{
  "n_head": 4,
  "attn_scale": 0.256,
  "decay_fraction": 0.821
}
Each number is 128 + 24 x the weight over its row's rms, rounded and kept within 0 to 255. Layers, rows and columns count from 0. The size above them is the row's rms in percent of the matrix's.

# layer 7 attention value, 128x128, rms 0.368, rows 37-63, columns 0-63
size [ 86  83  86  86  84  80  74  79  84  79  85  75  79  83  83  98  82  85  88  84  79  95  81  76  80  76  77]
[[149 115 120 132 131 145  81 108  84 189 117 185 115 130 105 174 130 100 108 143 129 137 109 113 164  93  87 142 103 172 139 148 135 107  84 115 108 130 144 127 127 124 118 138 150  96 163 100 119 144 150 134 121 135 139 130  94  95 127 118 148 108 119 101]
 [100  74 135 108 127  85 133 117 123 123 108  95 115 131 156 176 144  93 109 146 139 153 145 152 140 129 183 118 126 106 121 142 141 144 110 145 111 146 100 151 122 102 109 117 147 111 150 140  99 163  97 127 122 124 126  87 146 156 139 128 142 118 160 169]
 [116 152 101 107 100 127  93  82 119 156 158 148 159 139  86 140 153 149 103 114 123 154 118 101 129 115 124 189 119 155 169 127 111 129 155  95 135 122  90 123 113 128 180  83  87 126  86 151 125 127 115 123 118 114 123 122  82 157 132 148 108 171 127 129]
 [ 99 176 127  99 141 146 100 151 108 123 120 111 129 153 106 149  88  99 122 159 158 135 143 154 168 109  96 149 169 152 117 147 111  99 153  79 139 148  94  99 149 141 117 160 100 130 120 122 130 139 150 107 118 162 110 174 129  94 148 124 128 111 128  96]
 [103 153 143 132 134  89 176 126  59 118 124 120 112  84 179 167 140 144 134  94  93 120 111 120  97 106 108 100 149 131 115 139  99 132  96 127 124 137 130 125 129  95  86 136 155 142 163 106  82 100 140 119 150 175 108 130 108 162  96 117 133  92 136 130]
 [161  87 123 135 146 120 125 157 100  76 123 122 110 111 131 138 156 138 121 129  93 108 103 105 149 143 148 113 133  88 124 111 129 188  75 117 127 149 164 151 137 132 170 161 140  81 139 131 112 112 123 177 142 155 145 103 117 128 139 101 120 102 122 139]
 [139 115 143 145 100 144 159 110 102 137  99  94 119 165 127 125 111 108 166 122 140 119 133 104 147 116  99 131 112 138 175 134 151 138 172 146 113 101 115 166 142 110 148 126 102 129 135 151 100 130 125 135 132 178 173 171 103 141 126  86 162 112 132 117]
 [143 117 131  62 139 116 151 130 104 142 109 108 129 190 122 130 106 128 149 144 115 120 131  87 131 125 172 101 107 128 101 140 144 129 136 150 152 134 118 134 175 129 132 133 145 190 127 138 141 137 133 117 133 121 104 135 156 144 149 125 151 135 133  97]
 [ 93 171 175 148 106  92  69 133 144 122 154 120 117 100 118 111 110 121 115 136 123  87 127 116 115 120 146 126 141 138 109 160 113  99 142 138 135 124 115  89 141 137 142 138 157 122 141 149 132 109  87 105 116 119 140 119 120 116 116  95 154 193 163 141]
 [182 129 152 137 145 147 124 164 164 123 108 107 109 157 123 130 133 151 141 139 140 135 168 121 154 114 134 144 102 149 136 118 172 113 143  66 154 159 157 122 131 111 126 116  87  83 143 117 116 129 127 130 116  71 162 140 101 116 148 127  98 102 122 129]
 [136 134 172 112 125  95  94  88 189 137 154 145 149 100 114 100 114 141 121 131 116 137 143 109 139 106 140 102 129 115 132  88 128 126 140 122 143 137 115 153 145 115 130 139  91 125  91 184 118 162 126 145 108 128 114 111 155 141 161 136 113 150  99 131]
 [101 135 125 136 147 144 125  91 117  98  88  85 124 134 130 134 100 123 122 162 117  86 155 146 107 150  92 128  98 100 116 148 136 143 127  88 110 109 153 146 137 146 156 123  89 180 139 125 132 151 140 108 107 116 122 134 110 103 107 130 142 150 136 108]
 [121 146 118 107 122 154 132 141 151 113  92  96 121 132 142 130 139 123 113 153 179 138 167  93 131 133 140 101  75 152  94 146 158 128 144 135 114 114 137 145 120 142 145 166  79 111 127 138 133 121 181 156 137 113 147 156 146 114 109  99 143 176 138  91]
 [133  82 127 140 127  97 108 148 147  90 139  80 118 167  75 129 147 137 132 148 156 128 124  83  95 156 134 159 130 124 140 125 117  94 142  93  99 107 101 115 139 148 124 152 116 147 141 105 130 133 113 111  84 135  69 115 118 111 110 162 163 137 179 127]
 [150 115 120 122 150 122 111 106  95 148 132 115 109 131 103 100 126 119 136 104 129 119  95 139 117 118 158 124 149 129 109 157 182 156 174 178 138 134 170 158 181 142 159 150 140 125 146 162 146 135 161 131 110 114 130 147 143 143 119 130 112 170  62 115]
 [116 134 145 141 102 124 114 133 159 119 155 161  95 121 120 109 137 114 147 158 167 139 134 140 139  94 147 133 196 117  85 134  93 148 115 126 165 132 123 122 118 130 129 139 159 149  60 127 143 117 163  73 102 128 125 130 119 152  79 165 109 151 151 102]
 [107 116 148 126 163 162 119 107 101 103 125  97 122 128 107 131 109 116 145 121 142  72 110 137  86 147 158 127 172 140 120 151 105 106 148 176 142 114  79 158 103 121 151 119 106 190 145 150 120 124 100 164 146 119  85 142 132 142 109 117  76 135 110  94]
 [110 140 150 121 112 150  96 132 110 122 170 113 123 139 128 160 150 143  99 137 143 124 165 182 169 110 161 137 138 117 171  87 128 142 111 108 135 122  95 122 148  94 145 136 143 147 130  93  79 110 155 151 144 137 114 159 144 159 146 134 101  78 135 157]
 [124 146 171 136 144 125 128 158 107 105 132 121 113 157 128 160 135 108 129 154 142 154 120 126 153 132 103 131 163  97 166 169 134 129 170  94 107 137  95 109 137 156 123 113  96 118 179 136 167 120 123 139 116 127 109 140  95 131 160  88 138 136 155 120]
 [131 123 127 142 132 142 123 137  87 128 108 113 143 122 105 165 115  65 112 120 136 140 112 131 113 112  94 113 124  86 179 131  90 139  95 141 168 160 145 188 141 171 148 138 152  77 141 130 118 150 130 128  87 160 144 151 127 175 183  77 144  94 125 147]
 [132 138 144 143 120 109 102 107 180 136 117 131 123 106 152 119 133  99 117 166 153 109  79  94 127 120 187 111 113 156 161 101 133 110 131  67 116 162 113 116 170 170 120 121 113 115 177 107 115 133 123 136 122 140 147  95 103 151 151 149 130  83 173 170]
 [148 116 109 110  89 133  99 119 148 180 161 128 139 114 128 105 121  95 150  99 153 127 126 112 145 100 143 100 182  70 130  94 150 137  96 111 133 161 176 137 117 102 111 133 125 131 114 151 156 136 145 128 149 135 147 137 144 153 130 160 151 130  92 144]
 [127 168 116 123 137 117 128 199 125 116 151  87 147 139 128 139 134 129 133 101 144 135 154 161  79 146 118 136 113  89 127 167 124  92 139  99 127  89 132 120 106 139 126 123  62 155 148 157 152 131 134 172 121 132 121 109  82 101 126 103 136 137 112 131]
 [133 160 146 146 116 127 121 104 126 133 162 114 160 146 122 125 148 162 123 132 143 141 139 151 114 116  74 157 130  65 154 171 134 136 122 125  81 141 119  95 117 116 124 146 145 161 159 122 117 116 156 119 148 115 107 123 115 115 131 165  97 126 148 131]
 [119 158  82 166 128 185 144 101 102 111  91 134 139 145 132 135 108 174 115 147  77  89 124 163 152 114 112 139 147 162 129 146 121  89 123 113 121 128 172 113 138  94  93 101 104 138 147  97 127 103 128 146 140 126 140 131 116  93 112 187 140  62 152 113]
 [128 189  63 125 114 108 167 145 162 101 151  92 128 112 137  85 133 143 117 175 125 112  50 128 122 136 140 131 102 132 127 153 152 156 153 115  97 134 113 127 168 140 138 123 110 135 137 160 146 136 151 116 111 132 114 139 105 130 109  97 150 123 122 139]
 [102 161 121 138  97 126  97 140 126 116 150 132 131  75 132 145 128 122 127 124 133 135 136 175 143 123 112 175 176 134 164 143  92  92 127 146 131 154 123 128 123 143 135  84 130 129 115 123 143 130 153 103 172 140 169 155 113 100 122 149 140 117  73 131]]
# layer 7 attention output (transposed), 128x128, rms 0.271, rows 37-63, columns 0-63
size [ 87  87  84  85  76  82  83  82  81  79  85  82  79  88  92  91  83  86  90  81  87  98  92  78  83  83  77]
[[114 107 128 106  86 121 151  91 111  97 110 140  68 158 106 141 101 107 132 104  91 164 127 126  81 121 114 130 164  81  85 140 144 156 113 145 129 127 152 133 141 127 137  54 142 101 125  98 133 126 117 144 151 127 140  75 125 138 128 144 128 106 110 140]
 [128 153 133 142 130  96 165 119 110 107 108 149 155 134 122 144 132 131 151 114  91 102 123 114 103 148  77 126 132 161 130 135 115 114 142 105 141 121 132  82 131 148 159  99 142 170 112 125 161 123 146 106 109  93 110  75 165 102  98  97 135 129 142 155]
 [121 108 165 133 179 151 145 142 160 141 130 124  41 115 125  85 118 145 114  78 120 121 121 123 127  94 162 101 104 148 129 158 140 127 107 146 141 145 147 138 107 129 102 170 159 150 137 120 118 108 113 147 103 152 108  93 146 127 167 152 145  93 108 142]
 [ 78 135 105 133 133 151 153 122  85 116 130 119  95 152 146 121 100 149 159 102 103 112 130 145  96  99 155  99 113 123 178  87 143 124 128 129 163 101 174 140 110 110 123 139 144  76 109 133  95 125 137  86 104  97 119  66 109 162 137 127 119 164 143 131]
 [118 140 130 163 130 137 126 142  91  62 123 145 161 146 145 171  88 120 137 180 130  98 124 135 125 134 176 140 139 164 153 132 134 114 144 102 136 112  78 107 133 139 161 115 160 105 115 133 137 143 132 132 146 123 100 124 163  80 149 150 131 143 130 152]
 [118 169 111  71 134 140 184 122 137 107 131 126 147 137 105 162 113 101 149 126 140 155 123 106  94 105 104 137 102 140 104 149 127 126 137 110 124  91 153 113 138 158 108 131 120 173 149 132 135 183 108 139 134 119  87 164 110 108 139 142 125 137 124 129]
 [149 141 100 152 172  93 134 105 123 135 154 179 158 145  91 172  92 125 118 112 110 137 132 156 134 145 155 109 170 180 121 138 115 159 146 140  93 136 168 126 143 146 124 158 159  79  97 154 142 169  93 133 121 125  82 123 154 117  76 107 113 151 134 145]
 [119 138 159 148 135 146 175 121 111 158 137 107 182 127 120 138 132 138 133 106 103 119 120 128 141 111 145 160  94  90 120  94 120  98 161  77 157 109 134 134 164 177 112 104 138  79 130 114 158 134  97 156  99 153 154 129 117 119  93 108  99 103  88 173]
 [136 112 126 100 119 162 155 100 132 142  67 123 129 114 102 123 129 104 143 159 148 124 152  82 104 166 143 155 109 107 109 123 131 121 108 157 134 114 102 138 151 127 132 125 148 120  78 107  84  97  81 107 103 121  73 134 106 124 118 122 130 133 154  98]
 [140 184  88 149 114 127 136 115 187 109 143 155 117 102 129  91 103 102 137 110 132 138 114 120 136 107  93 149  83 105 135 137 168 138 128 113 101 116 137 129 111 137 107 141  83 152 158 133 158 131  96 141 127 121 193 160  87 127 128 139 133 172  76 109]
 [178  98 122 156 158 114  93 103 120 149 102 135 130 152 127  92 118 119 138 122 144  96 114 154 152 135 140 112  94 141 138 131 173 115 140 130 112 136 134 129 107 104 122 128 134  94  90 117  83 130 132 152  91 157  85  88 159 142 121  92 136 130 133  86]
 [101  99 143 114 130 146 130 125 134 147 149 144 115 156 124 180 127 125 105 114  78 124  71 125 155 118 154 150 132 173 138  95 101 119 110 117 137 122 150  77 107  62 138 153 144 114  95 143 131 128 108 110 138 133 168 128 115 123 142 122 112 100 135 155]
 [143 158  96 164 161 133 132 145 104 118 171 132 134 145 101 141 127 116 124  81  95 140  96 133 159 163 125 132 161 116 133 106 134 140 137 147 105 170 146  95 128 136 115  79 172 161 156 119  97 142 100 149 108 159 150 105 118 117 106 129 126 109 175 176]
 [116 142 109 144 140 145 157  98  94 162 128 111 112 108 145 124 136 130  91 134 107 118 147  94 135 152 131 185 126 126 121 147 142  94 113 114 190 111 122 113  96 120 109 109 130 104  85  85 159 144 168  77 163 143 133 138  98 107 175 182 108 142 137 152]
 [136 126 135 113 117 131 149  98 117 175 105 156 143 160 123 122 116 100 156 135 188 125 125 117 122  70 117  91 118  91 116 105  96 132  94 136 120 141 160 149 137 166 121 121 110 126 121 162  90 170 114 126 117 143 121 158 120 120 112 129 140 148 136 155]
 [120  96 153 129 109 138 106  97 125  91  86 114 103 124 111 105 142 139 105 138  97 122 105 165 131 149 112 148 148 106 136 137 154  63 183 142 158  91 108 174 137 148 147 136 127 125 113 146  96 134 105 130 157 135 131 126 147 130 189 134 131 139 162 149]
 [127 139 152 187  92 153 140 141 109 164 143 125 138 116 117 160  84 103  96 142 150 142 111 127 113 124 127  93 126 115 144 139 115 118 137 135 129 105 145 138 125 149  96 148 144 139 130 106 141 144 143 124 140 152 134 143 122 144 107 130 170 165 145 185]
 [123  87 107 114 156 125 155 160 133  90 137 140 107  94 136 107  75 126 141 126 127 159 148 120 108  87 120 137 145 112 123 159 149 145 149 153 100 114 121 109  80 109 100 150 138 150 171 135 204 109 124 137  95 143 112  84 131 119 141 127 147 125 108 130]
 [133 159 121 132 108 134 140 121 156 130 151 158 127 127  93 163 129 141 126 118 167 103 143 129  83 118 116 131 117 146 113 113 130  95 119 133 127 108 157 140 115 111 141 166 164 130 136 138 103 177 118 167 129 154  83 135 101 167 141 146 112 138  89 134]
 [163 138 136 124 142 123 157 117 132 110 152 101 161 152 114 133 143 161 163 186  90 137 111 149 121 118 195 102 161 145 106 143 128 113 141  72 141 120 129 110 132 136 127 138 160 122 129 133 102 104 134 109 155  92 129  72 130 106 140 134 115 170  86 151]
 [134 138 109 162 168 153 158 105 130 115 123 111 114 133 109 151 124  80 134 158 151 128 112 143 158 110 107 142 168  94 109 146 128  98 133 125 141  84 119 147 101  86 118 143 161  94  94 138 144 114 163 122 132 138  84 138 157 127 115 105 109 127 106 160]
 [ 95 116 144 102 135 133 121 114 123 111  91 131 141 164 147 145  96 148 126 101 109 133 138 148 123 115  61 123 149 103 107 128 147 107 131  89 131 109  82 113 127 143 130 115 146 119 171 124  93 137 147 150  94 140 100 155 134 126 161  89 147  51 132  80]
 [135 158  91 110  93 126 178 129 111 141 137 140 144 115 110 166 145 133 112 129 133 127  99 102 148  80 136 106  86 108 106 114  95 113  96 135 124 149 154 137 105 119 124 177 154 104 164 122 141 141  96 163 110 134 140 158 135 142 131 127 138 143 118 154]
 [116  91 121 124  99 103 143 116 128  87 150 136  73  76 120 147 136 134 111 145  68 139 124 120 135 128 160 131 120 177 158 133 144 129 109 152 176 127  82 161 128 147  78 100 132 148 169 128 136 142 101 160 106 137 121 140 146 118 126 137 159 163 128 106]
 [ 89 138 170 121 112 100 125 145 136 156 144 140 112  89 152 154 115 141 159 123 176 131 113 150 137 181 121 135  99 107 120  58 169 157 104 140 121 128 108 117 123 135 104 114 124 122 129 117 154 142 152  84 167 127 156 129 115 132  91 152  92 138 124 121]
 [153 120 158  89 163 156 163 123  73 143 189 124 145 110 103 119 109  77 113 126 162 139 184 135 142 136 107 131 135 105 147 101 111 104  99 106 127 122 117 124 131 139 143 115 148 106 149 142 123 119  76 157 109 118 151 171 110 107 139 132 105 163 156 132]
 [103 100 105 146 122 109 157  97 122  97 143 147  96 159 135 142 121 119 135 153 105 109 114 151 139 111 133  96 128 139 123 136 143 110 111 146 137 122 124 144  96  96 134 151 157 145 145 114 145 119  88 106 111 120  94  64 122 161 138 129 128 155 174 147]]
# layer 7 attention query, 128x128, rms 0.194, rows 64-89, columns 0-63
size [150 152 108 103 114  86  85  96  83 100 108  90  84  89  82  80  71  84 108  82  71  87  96  76  82  84]
[[146 144 119 167 160 159 115 145 138 109 117 120 128  90  59 106 115 157 133 131 132 131 148 130 165  96 132 117 118 143 133 137 120 116 157  73 118 112 120  68 126  91 125  87 169 123  82 145 112 115 135 121 145 156 106 151 114 145 160 123  70  76 112 145]
 [159 147 112 144 107 152 141 102 151 126 105 105 138 131  80  98 167 145 104 120 157 140  98 130 167  95 124  90 175 142 146 135 140  98 127  82 122 157 129 141  88 131 140 129 157 134  90 120 130 125 147 131 144 162 101 129 127 139 150 162 110 118 141 183]
 [118 136 118 146 123 160 138  75 156 145 114 108 113 141 135  93 162 141 118 136 126  94 126 150 115 119 140 103 138 100 102 140 142  98 122 143 133 150 143 195  98 133 147 136 134  82 132 134  65 130 120 119 116 141 138 100 138 153 139 135 145 155 164 127]
 [ 93 117 174 113 115  85 133 163  84 125 162 130 127 130 160 142 111 111 117 131 131 151 124 129  95 148  99 140 107 131 120  91 103 157 108 110 161 130 112  98 134 137 149 141  96 150 183 126 156 127 146 131 104  92 135 145 161 103 111  96 139 137 132 117]
 [ 94 109 167 127 126 125 127 152  93 135 149 141  84 130 157 169 102  94 132 136 108 141 138 131 116 167 116 159 115 116 148 100 126 160 129 109 149 110 109  87 141 110 152 114  89 145 166 138 142 130 133 114 103 120 130 139 151 111 107  98 123 145 114 100]
 [159 121 115 148  95  94  65 115 134 133  94 159 130 131  78 109 142 133  83 127  87 139 112  79 136 127 104 112 157 126 126 133 100 136 125 136 155 132  93 144 145 133  87 131 155 146 110 153 104 161 124 121 143  92 118 125 103 152 108 169 154 167 112  84]
 [130 102 108 121 186 122 114 148 125  93 170 147 148 134 183 132 113 149 164  91 139  89 123 156 141 126 154 158 138 122 105 146  97 119 139 108 105 142 105 107 142 124 130 104 117 127 139 128 151  74 141 184 130 143 126 143  87 138 167 117 107  84 155 106]
 [112 118 141 110 134 120 140  58 100 127 140 155 180 146 149 104 148 154 116 113 106 108 140 152 120 171 126 126 103 105  89 114 122  78 164 123 187 123  99 135 136 155 135 114  82 107 138 116 105 135 108 131 140 110 172 149  84 137 145 118 131 141 167 120]
 [152 110 138 105 102 113 121 155 121 124 131 135 138 107 145 123 134 130 178 170  90 117 152 134  95 134 118 139 115 109 133 183 123 161 121  96 140 140 105 163 108 139 148  89 115 135 138 138 109  89  82  85  85 101 164 112 151 111 107 133 123 107 145 102]
 [139 106 102 113 187 131 117 182 107 107 138 122 131  87 149 170  95 156 151 104 103 164 131 106 106 100 122 148 118 139  95 157 111 150 163 143 122  66 114  84 192 124 105 119 107 120 147 119 143 108 118 118 160  94 144 137 133 125 163 100 114  90 112  84]
 [185 134  97 109 146 140 129  94 139 126  96 124 155 135  83 117 149 148 106 120 136 154  55 128 173  94 111 109 165 164 136 146 132 101 123 121 104 145 121 135 157 133 131 122 160 107 108  84  92 110 132 136 150 146 137 115 122 146 136 134 134 113 171 175]
 [ 86  90 135 132 149 167 103 166 119 101 163 140  92 138 127 141  93 123 102 135  81  76 167 124 123 157 141 153 156 162 135 140 148 111 142 162 115 102 141  84  96  89 144 107 109 150 126 159 121 149 109 156 123 128  92 128 161 126 131 137 132 150 136  95]
 [101 138 145 133 179 157 112 163 119 112 135 118 112 128 115 161  96 102 116 143 108  83 138 103 124 127 165 152 149 170 146 127 125 130 142 153 106 110 132  84 115  95 135 142 112 131 101 161 125 160 122 146 132 108  95 115 158 100  99 118 107 127 106 107]
 [139 149 126 118 168  91 155 128 134  88 131 119  96  76 110 127 106 145  99 139 122 145 109 128 155 116  91 123 124 123  79 136  97 105 122 106 139  89 111 118 108 204 111 113 137 124 119 128 121 114 113 139 145 112 129 105 128 112 197 147 137  93  85 133]
 [121 150 112  94 145 120 123 147  99 114 111 116 161 140 137 141  99  81 176 130 116 132  79 130 126 107 156  85 159 125  85 154 111 109 101 124 114 108 115 134 120 134 152 172 112  96 130  95 117 123 134 114 118  81 146 112 148 154 103 148 112  98  94 147]
 [143 132  92 156 156 165 145 150 106 147 149 133 123  87  79 108 126 108 104 148  86 153 125  66  69  99 123 160 145 145 124 166 103 178 116 127  81 117 110 139  92 108 118 118 107 114 133 159 136 152 115  94 140 123 115 134  79 119 150 123 111 105 130 138]
 [104 103 122 142 105 123 173 132  85 125 123 145 164 136 122 121 109 162 115 113  99 180 146 118 100 126 175 149 116 124 109 142  99 148 129 135 120 134 129  74 110 139 126  87 114 114 131 163 104 132 159 142 126 104  84 107 127 115 116 102  65  81 109 144]
 [ 84 126 122 125 109  97 124 158 156  86 132 149 113 130 131 143 128 133 136 146 127 123 126 135  82 140 121  95 112 147 109 133 143 103 160 147 125 161 171 112  91 109 120 125 134 122  98 116 143 128 151 144 128 125 131 126 125 127 177 121 123  69  82 127]
 [165 122 129 123 101 125 125  91  97 122 133 122 116 145 142  86 163 127 150 180 105  99 131  90 143 123 125 116 132 123 128 135 104 137  96 155 120 132 154 178 137 145  94 127 103 132 153 105 110  89 146 121 135  84 142 129 123 126 137 117 172 181 205 118]
 [ 90 122 145 139 123 115 145 116  88 123 149 113 162 184 139 125 122 115 127 123 112 127 143 123 116 134 127 179 131 106 155 111 104 134 188 101 104 133 156  79  98 161 112 113  96 177 115 129 132 110 162  89 169 120 183 138 137 114 119 128 108 145 134 138]
 [148 142 174 167 134 123 138 134 146 155  97 116 159 135 117  84 170 109  79  84 121 120 113 187 101 130 148 140 108 137  85 125 145 117 139  73 141 142 128 109 106 169  94 142 152 165 144 133 175 157 130 165 110 151 129 157 102 119 113 113 109 119 136 156]
 [125 153 102 132 104 131 127 143 165 101 116 120 129 118 119 163 106 135 108 111 175 128 135  87 155 109 124 138 184 128 120 131 164 104 130 184 119 105  85 124 150 111 123 195 150 148 153 128 156 173 137 147 121 133 107 133 178 112 109 137 157 138  99 146]
 [100 105 130 124  92 127  93 108 155  86 131 149 112 165 131 119 144 147 134 122  71 119 146 147 117 118 128 121 116 113 121 103 140 140 115 185 132 155 136 140 142 135 112 133 115 138 184  99 137 109 117 109 152 121 118 129  93 164 147 109 159 109 179 126]
 [138 104 111 115  96 159 105  86 104 108 106 108 136 115 142 129 109 146 139 179 170 129 120 109 153 134 143 149  82  86 100 107 131  71 131 138 114 140 102 163  91 152 145 138  99 156 104 127 117 108 183 118 113  99 141 140 177 145 117 144 134 141 118 112]
 [ 96 127  72 117 141 143 111 111 120 124  93 143 133 146 171 133 162 141 102 119 139 193 142 116 117 134 133 171 173 108 129 101 112  84 155 125 161 125 101 130 143  92 202 122 125 109 112 161 121 117 129 106 151 128 154 133 123 124 181 130  84 157 170 132]
 [ 95 147 142 132  75  98 142 120  85 147  87 123 159  95 116 156 142 142 111 124 185 152 146 138 110 141 116 130  73  95 103 147 144 127 129 109 136  96 131 126 133 132 125 155 140 123 100 132 121 148 118 161 139 133 150 134 102 139 110 166  98  78 118 142]]
# layer 7 attention key, 128x128, rms 0.197, rows 64-88, columns 0-63
size [104 112  66 104 109  99  97  96  87  78 115  64  56  93  89  99  94  81  94  84  88  94 100  92  89]
[[142 116  85 154 151 146 113 148 128 131 117 153 131  97  72 142 153 117 141 133 130 138 149 107 109 162 176 174 151 191 145 165 152 136 123 134 121 108 140  83 122 122 125 141 128 145 134 151 112 100 114 138 163 134  82  90 124 112  99 104 126 118  89  93]
 [149 142 117 162 136 155  85 125 144 160 112 122 148 134  47 114 153 111 125 132 143 125 145 119 137 148 167 167 138 158 135 130 125  90 122 125 119 153 167 105 113 121 135 100 149 159  99 113  85 122 145 149 146 188 110 128  99 123 104 118 120  86  89 116]
 [120  99 115 170 128 125 122 111 103 117 116 145 130 160  78 117 113 105 147 112 127 127 140 138 130 141 178 159 125 153 136 126 118  55 110 134 172 110 167 109 115 140 159 106 123 149 114 125 118 148 129 128 131 131 100 138 123 119 134  83 135  76 104 126]
 [142 146 141 100 117 119 155 125 124 138 125 113 130  96 185 149 145 135 139 156 137 131 108 144 105 138  76  98 105 103 115 139  99 193 136 124 110 101  87 148 151 139 146 138  92 117 136 170 166 107 118 117 123  77 110  84 121 133 125 132 137 183 166 138]
 [139 128 131 103 133 132 148 135 115  77 132 112 123  83 178 139 132 123 132 161 150 144 150 124  90 154  77 116  97 101 109 108  91 167 117 156 129  72 104 156 145 133 138 149  97 136 146 170 147  99 123 137 144  61 112  98 156 109 140 116 139 185 150 112]
 [127 162 119 156 160  89 107 102 115  84 111 145 132 175 116 150 145 124 140 117 142  98 106 174 168 109 105 147 129 144 136 151 138 112  99 138 120 130 154 164 151 154 113  87 162 123 150  85 143 153 141 179 111  85 104 109 167 134 148 157 143  89 109 159]
 [126 173 162 130 130 160 127 134 131 122 136 138 153 129  96 118 102 113 117 129  81 139 131  94 144 192 147 141 166 154 153 137 115 127 124 115 160 134 104 106 129 115 105 119  83 114  88 125 152 117  78  89 140 120 142 120 170 120  92  94 153 104 109 140]
 [139 137 113 125 120 112 115 131 122 128 109 127  93 147 165 134 126 170  76 121 147 162  99 179 128  87 115 127  87 135 127 158 146 110 139 108 132 162 147 116 142 144 105  84 123 102 192 129 115 136 152 138 133  99 133 101 125 131 146 128  91 151 130 163]
 [147 115  91 186 170 113 135 111 111 163  91 147 121 157  73 146 170 103 123  90 139 144 131 129 162  82 144 158  99 161 136 141 128 101 102 140 112 168 123 100 118 104 141  99 152 154 105 108 124 133 133 148 144 142 134 124  79 140 131 146 102  94 121 154]
 [163 158 114 169 140 117 114  77 135 139  94  91 120 143 101 103 159 144 151 139 183 129 111 146 149 102 116 126 135 103 119 124 111 124 125 158 111 189 136 126  78 130 124  91 129 155  92 142 138 118 165 136 163 168 150 158 100 135 135 164 105 140 136 155]
 [142 123 127 167 136 161 108 125 151 146  97  98 139 107  71 102 130  98 125 110 128 136 119 115 142 133 140 149 129 152 125 134 139  73 146 103 119 161 163  85 114 137 112 110 141 164 100 104 102  99 157 138 149 175 127 142 117 130 104 138 102  77 125 135]
 [155 135 113 139 113 114 132 114 124 130  96 156 103 136 135 137 150 142 146 109 151 116 118 151 130  77 156 106 114  95 156 119 136 174 115 153 123 158 188  99  99  93 142  94 125 135 132 166 118 159 166 144 140 116 109 107  95 160 158 127  99 168  88 160]
 [152 135 113 156 116 134 169 119 159 127 161 119 115 138 156 155 134 114 151 148 161 108 116 142 113 167 108 116 114 104 141 160 102 164 152 163  92 147 153 139 100 130 118 135 104 193 139 181 111 156 142 160 131  78 110 127 164 161 126 153 149 174 132 124]
 [154 113 154 106 134 122 104  98 122 128 118 128 145 148  97 146  78 108 105 101 105 113 155 102 100 152 149 113 139 137 152  71 100 120 151 133  97 130 133 129 176 153 129  99  93  81 114  76 136 142 145 134 164 126 141 127 150 162  96 120  73 136 168 207]
 [166 146 178 127 142  95 165  73 182 116 130 129 134 156 133 133 146 165 124 158 136 105 127 174 120 151  92 129  88 137 144 136 126 100 118 125 127 111  77 121 161 115 119 166 154  88 102 151 117 124  94  97 107 136 128 119 145 116  99 109 103 131 137 132]
 [133 123 135 144 108 142 123 138 148 112  92 152 131  81  84 165 132 159 137 134 156 115 110 133 129 130 137 109 106 143 139 142  96 148 174 166 140  86 162  95 162 149  91 141 142 100 104 111 115 118 137 129 127 147 126 118 153  97 124 165 164 142 135 125]
 [135 138 116 149 142 130 139 186 171 161 138 143 108  97 147 103 166 127 117 138 131 136 143  84 140 149 107 113 126 143 109  87  97 138 119 149 103 124 124 139 118 116 145 108 112 144 164 122 158 151  96  85 105 107 126  96 121 121 130 173 167 124 164 117]
 [109  92 115  97 158 133 157 146 122 127 124 149 114 142 145 179 132 119 106  58 147  80 124 171 141 131 129 147 112 154 149 125 145 139 153 149  94 132 123  99  87 120 155  97 145 134 125 148 130  89 115 138 129 165 147 156  65 157 136 125 122 145 109 125]
 [ 75 115 125 159 118 152  67 118 144 121 109 146 136 117 110 120 149 127 121 120 102 121 138 149 131 156 144  73 101 113 107 126 177 107 147 145 147  99 134 148  90 109 124 117 136 134 113 183 141 115 136 140 135 102  89 112 115 128 141 133  97 136 170 116]
 [143 116 120 127  88 171 114 161 136 154 130 153 153 147 140 118  90  75 128 123  95  96 104 144 138 154 142 129 104 160 122 156 144 112 105  90 137 129 109  75 143  81 125 126 113 112 122 139 135 134 130 143 113 178 136 110 115  91 109  76 108 126 162 137]
 [107 171 141 149 122 101 132 170  92 101 107 132 146 113 129 118 108 172 138 123 138 133 173 110  99 131 175 130 111 123 181 151 144 129 147  95 115 144  98 131 149  87 135 153  86 130 106  86 158 121 124 167 156 139  86 147 143 130 110 124 151 114 112  56]
 [136  74 100  89 119 135 112 143 171 109 141 121 124 109 105 140 121 102  67 144 137 125 168 105 117 163 140  94 138 132 147 154 101 187 147 137 121 138 139  99 162 149 145  72 155 137 117 132 157 121 122 176 130 164  99 144 137 159 122 129 120 169 122 122]
 [155 116 147 103 141 137 154 121 106 107 115 129 167 117 138 116 134 136 116 140 138 134  99  97 128 180 101 135 100 115 122 158 156  67  93 115 114 131 123 133 112 164 102  99 125 132 152 181  97  70 140 149 113 133 143 148 131  99 137 114 117 130 180 131]
 [101 119 147 147 102 102 136 128 128 182  94 135 171 136 150  95 153 136 150 125 105 150 160 143 100 143 131 129 162  80 165 155 138 100 104  99 121 156 107 141 146 126 135 162  91 143 132 140 122 130 109 156 130 171 153 148 103  78 140 102 132 161 141 140]
 [160 114 145 114  82 141 131  87 141 131 165 117 114  90 120 138 115 120 108 114 117 142 119 136 103 125 109 106 131 128 103 184 142 132 118 101 142 121 127 158 154 143 129 176 130 122 150 154 169  91 114 104 168 174  85 118 137 152 152 117 148 104 151 160]]